python train.py --n_layer=8 --d_mlp=320 --activation="swiglu" --norm_eps=1e-06 --positions="rope" --tie_embeddings=false --doc_mask=true --train_tokens=127200000
Each number is 128 + 24 x the weight over its row's rms, rounded and kept within 0 to 255. Layers, rows and columns count from 0. Numbers have three digits each. The size before them is the row's rms in percent of the matrix's.

# layer 5 MLP gate, 320x160, rms 0.0641, rows 316-319, columns 80-159
096:096145156137133135119107097100153104127078087075112097126128165158161120112141141115144128098105138155133156121145124114112117131112157128117143177116123112101133058132098132137123117133127080150104154101117127140136115127107114164166149114
104:062146100139113096115128157117164136089143155143105142123122145146133141122123096171113147086159133156120099133148110097150131115107135118114137122168140142142120106128142113105095151131108171142115126176146121111127128100188130121137144129
103:127123113152168131088101170137110126127161128113149090113159139096126144096116106127104132075117135111110121120146091148113152116103120092160137120152110147131138120096126154154127141132144107121083187139144149121135137152146132116155125099
101:132184158141129083120116136110105116144134134162129111132099118172125120166153097095089133092173132138086132084075142111127128124124140121169101117128152146160133150124160153138105133109143125145114113103110109052137110113130134181154156142
# layer 5 MLP up, 320x160, rms 0.065, rows 316-319, columns 80-159
100:135132136169114081105152166108124148116139128125125095154136091154111136095130143126121156150135152153085135117144102171133111099188103136125120132157131142113104123117160131135082124149142121156091095114155130106152100163105108111146131085
098:099117117101079138131153117106096123149113155164127117104133126163093087114104142122097140109137181130133110089168158115142113195164147109131114128128110102118125145101125124088126188136143091122123124137124124125133149146138110112099111099
097:114093128163097111166156126133107164146169141094166172154137147135104092131120141131139151125127118118142149116165148078127103096071122139137117071095131137138130172121096140122153114107123119189086147099115155115138083091118142155120149118
095:118128162122142111072149127156091163159122112138121114112094177135159118168140079071155123135157110118175100133113098108129110127143113148150133104115120127126130154143159112152141118152126101120117140123114130139117114103114156161127101121
# layer 5 MLP down (transposed), 320x160, rms 0.0545, rows 316-319, columns 80-159
097:115104139117156094141142117068125116159170101143109115127137131111142145152165137160167106132145134105120130099109181100155133137107171124127134203133136139156154131139141120133134127141128144128130094134108192117126120148086106108150131131
105:128148115157152128112156128139128181145092146097143120136142119156127136135135116091169091111048119124136169135117147124132148119137106119147096127142132140102139161129140080146081085147111132149155172159120146154127098107140150140120110160
099:131149093131124141105157134142171149116144009096173144150140127143112132107101123120151089111086097149148129081110155131146144171158094109158122129146133096127125153164173105116109134118096134136143129140129171120115153105114135113145094115
107:145162148117101118110127083163137159172122171114108130109124155141114122202159081123134152136216131167113136150108141134109139097165107127142092106132144140109120129169193117141132168140110096085128112103104116117124126134107122122087117109